From a checkpoint of a small transformer trained on Wikipedia: 16 layers.
Each number is 500 + 40 x the weight over its row's rms, rounded and kept within 0 to 999. Layers, rows and columns count from 0. Numbers have three digits each. The size before them is the row's rms in percent of the matrix's.

# v: layer 3 attention value, 64x64, rms 0.0688, rows 18-31, columns 0-63
# o: layer 3 attention output (transposed), 64x64, rms 0.152, rows 18-31, columns 0-63
# q: layer 3 attention query, 64x64, rms 0.0812, rows 32-37, columns 0-63
# k: layer 3 attention key, 64x64, rms 0.0855, rows 32-37, columns 0-63
v18 080:537450483515581536547460456457528504536501525570476469485492443462514517460545451519552525439463505441426471437472534559555516483474510550505510491470518439557542524469419512563520520522521445
o18 092:531538529477400509405511506541510484567422471436487589465466556481539499435473497508530456501487516500502458526520524549492464562454498507499486565517456450519533544456534478550465462549536507
v19 078:543561497476528513550475446495450499500499541578526552490481536539544451487546470481453485453525483489497481497510561480570488408532446515496494540553505537530545529441475393497429515494525426
o19 072:478494506433508437465479476539449414462477534417390476480505478503550494566429532468553488523527438504472540500515539521457489555468493505549481564506498510478472508442464528582466529509500481
v20 093:528448469462496469496487582465477463498423446522513555508511592488515556480469453455460416520465514482478529470396458563519491538476533526449462526463419494548501524550507478533495519533509490
o20 102:434495467469466519498506520537498460473569518485484516549540557490542394521530456513543501482546476525474533564490458552509473502494476547504569394490515474490469535504587447403478463486502507
v21 079:494486499544520549495447566522562481514428479513469419429470465498525478419461546514506460412553462493501448510540520485510428528504501471570483494454567504452528526477521500507538481590509533
o21 085:510480509553507452447533447550462483533434515493541506453527527564415498500551488562473493446410514511429502470549503440520478509554512555452482501490446465557506512509449476447542436508446506
v22 076:473523488505523478470442446531462468525420534545530515456523438515558515503556513567525492480441454445467450494545512454454503563520483577440525561461562526512509565533556433543499517506515504
o22 086:475504489492436473493485417519524460495456527480491580545550555438550527518519558561446427517484571496469548474482480498512517493468544560462549533578557511487509508524531519571556541504534457
v23 078:543492539499543438507434541521414494533554469557541516543423439451480477494508466494529519513479454518467538484536490449562541504549503483451498474523546513521448508441556465481471457601454541
o23 074:429471483471460498527460383510501465531521412464474472427534548493540475534451501426472488413466428438492499471516575521517486546521480508491508478552534489483470535509499544515469507518563513
v24 072:518484418450466557508517451497488489453462538536511526395537498560529518505472583471456509509525490523546508519442483503457543402487554493505450416480529485485464470518470429524537486448498542
o24 082:454511529561541514507533518490481466458481504509523470557515495529484588538479416563520520440471469474539525493563439476463472472435523529467484552500481582596563494538464559438521517500476487
v25 085:426538524529453426456521503506501492475510452515488501479517540594532550529577547474495461416520526485563538459553495477469467538514441531550477524548424491486565443532564490525525534501494486
o25 091:574502552442418500562507557553534493474554525557464497485549450467475450510489533485439513609421569522546503503472455501542500446484472480520504441478486491527511503516479545502552523508454462
v26 079:464515491468518531538490498537498464494458492527463438537548446481451472534472531459539539485502535408575516475590538488564511480452507506458529572430571480540511472536460533523557461521559541
o26 085:526491411553457518510454558462503502520481469416541527451504529539514582511523479492412488504515548452493506532473549449498529517488478448533462491479366451524541504521455512461463520533490526
v27 077:488528441476545485560449445476541421514530543525521543526510551484493485483519385547535477533449549488570471512514509533485508527541459433503533534575482476467523514550512434528493583493463527
o27 087:585487512480477524495556432520532523547477532523480520546532496436496493566468532516472440537500462533430573518492518509499539479409548497537555508442515473437479488456486563560466499520561432
v28 092:498533533499515551474491490578457545424466440521488500487477513472503484489455516439482400471502499477509485476546493468525442508579432486513538550492464466491539497463555395433425493526458491
o28 102:485410434448520460527529497525495462469604574535448472452475494488430505468508416438481511476439490468494495511459505517525567430420521487460511518507487506497515555509475469557540535506531501
v29 078:527438520503504522469453481535446389491449528557540514504573489505525541570469464523492465445495557471490473519520540495544522515465463478445480530471508539528514469423487509494473588577551557
o29 087:575539491520541448441514487516490414476606443409532530480501463462506449516463521543499457512540509503433510506547555477535444466531487500511553403474490504515550494541512501506507539555480479
v30 066:486523436556492468533494500429483491527502474544480524434464521509424483443508553507473488437487460477453524529472491495550414491556437511519449502540565534514533522451556401453514487573500489
o30 075:470517457428528421536483485608452433582490485558416462483564536545488496534519495511553520502416501490510561498476486468490437517499524542519525480459487502526477542501439476518469505521522552
v31 083:506521550554518477459504470505497503529489542476561470464513517494538453475571547472488402522467481434501465478466516541473551519438487576453456496555556505551450466533496436497440554586523481
o31 094:501520457472515526489482470561527458492417491408466525579491424446533455512536462612499515528526503546466481534454514477548488497559487478503517519555448566503495555530525507578533519486498538
q32 088:527490521458480467461522438584457508535552497472495504456470519557552469527517511463422511552534506473465496439483403515501602514524566530508503510512556467475429513514549494574486487529557467
k32 152:450468426471515410502444475547541484507458464529507517494481477514494421468576570513422468493483574460490406497475509518486517452442471530470525480516504462475502493487540541550461444454502443
q33 107:488519505548522471528487561437558521490462475488507494549513454428482569489453489509530474489504502540555507544520562496469420484490432446514537478500461579573570461498495464409536534489449542
k33 082:510511491519533441445539463559434474499505520520504564407463530558581503572539515526496532438465499487542483486528421463540556469503540523521536558527439514440540497510467492534485536524566481
q34 083:479529486492465549535508528419527443439469481535475542533563500410420562488456507529547512445473437469522518508490540482492408480489537542538578434497463516465493480528485523515520568512464509
k34 078:534506441476428552529561501445509468505485496488481507521497520436484514448499435483538479554513527548414466472466483521587468570549490497532396476561517432433505473520494462529509483530512540
q35 091:434487458506553467544493580513536514481573499493507549564490529490510508498493506510514493509525562485548540537552537427531492460548441459508516462565461581545524499582467505486490528514399553
k35 078:505506467536416552544450507426477542455521554509496545477589553437490581507514416454495482518493533509452490508555507480527517528503534515465474504458542550485560515556536505464510572534516562
q36 076:537493459530473544467430493519532589562475510511551460489506509498510466581522449535540481420481532498441485475503488468469487527479473502515389572435451475523515506492507533508505414553548466
k36 081:499461491527496465442568556498484489454421478525503572478509485451522490400500497465534537445504476466533534558439515480426526490520487493558480469424481548462543510434549541492520560482481564
q37 077:451474454505471540444521452618472461510532494519435480512482464529484468528549488490430569451492473471404471520485511410478531498489521532536482487537532453478462521540466539575490438477494510
k37 089:497543530493479441583531529496499469501437502486476482497507525433478409416483514494508480482484521496525556509494475514469478487514531520487505483569576541548513508415482440546441409524421443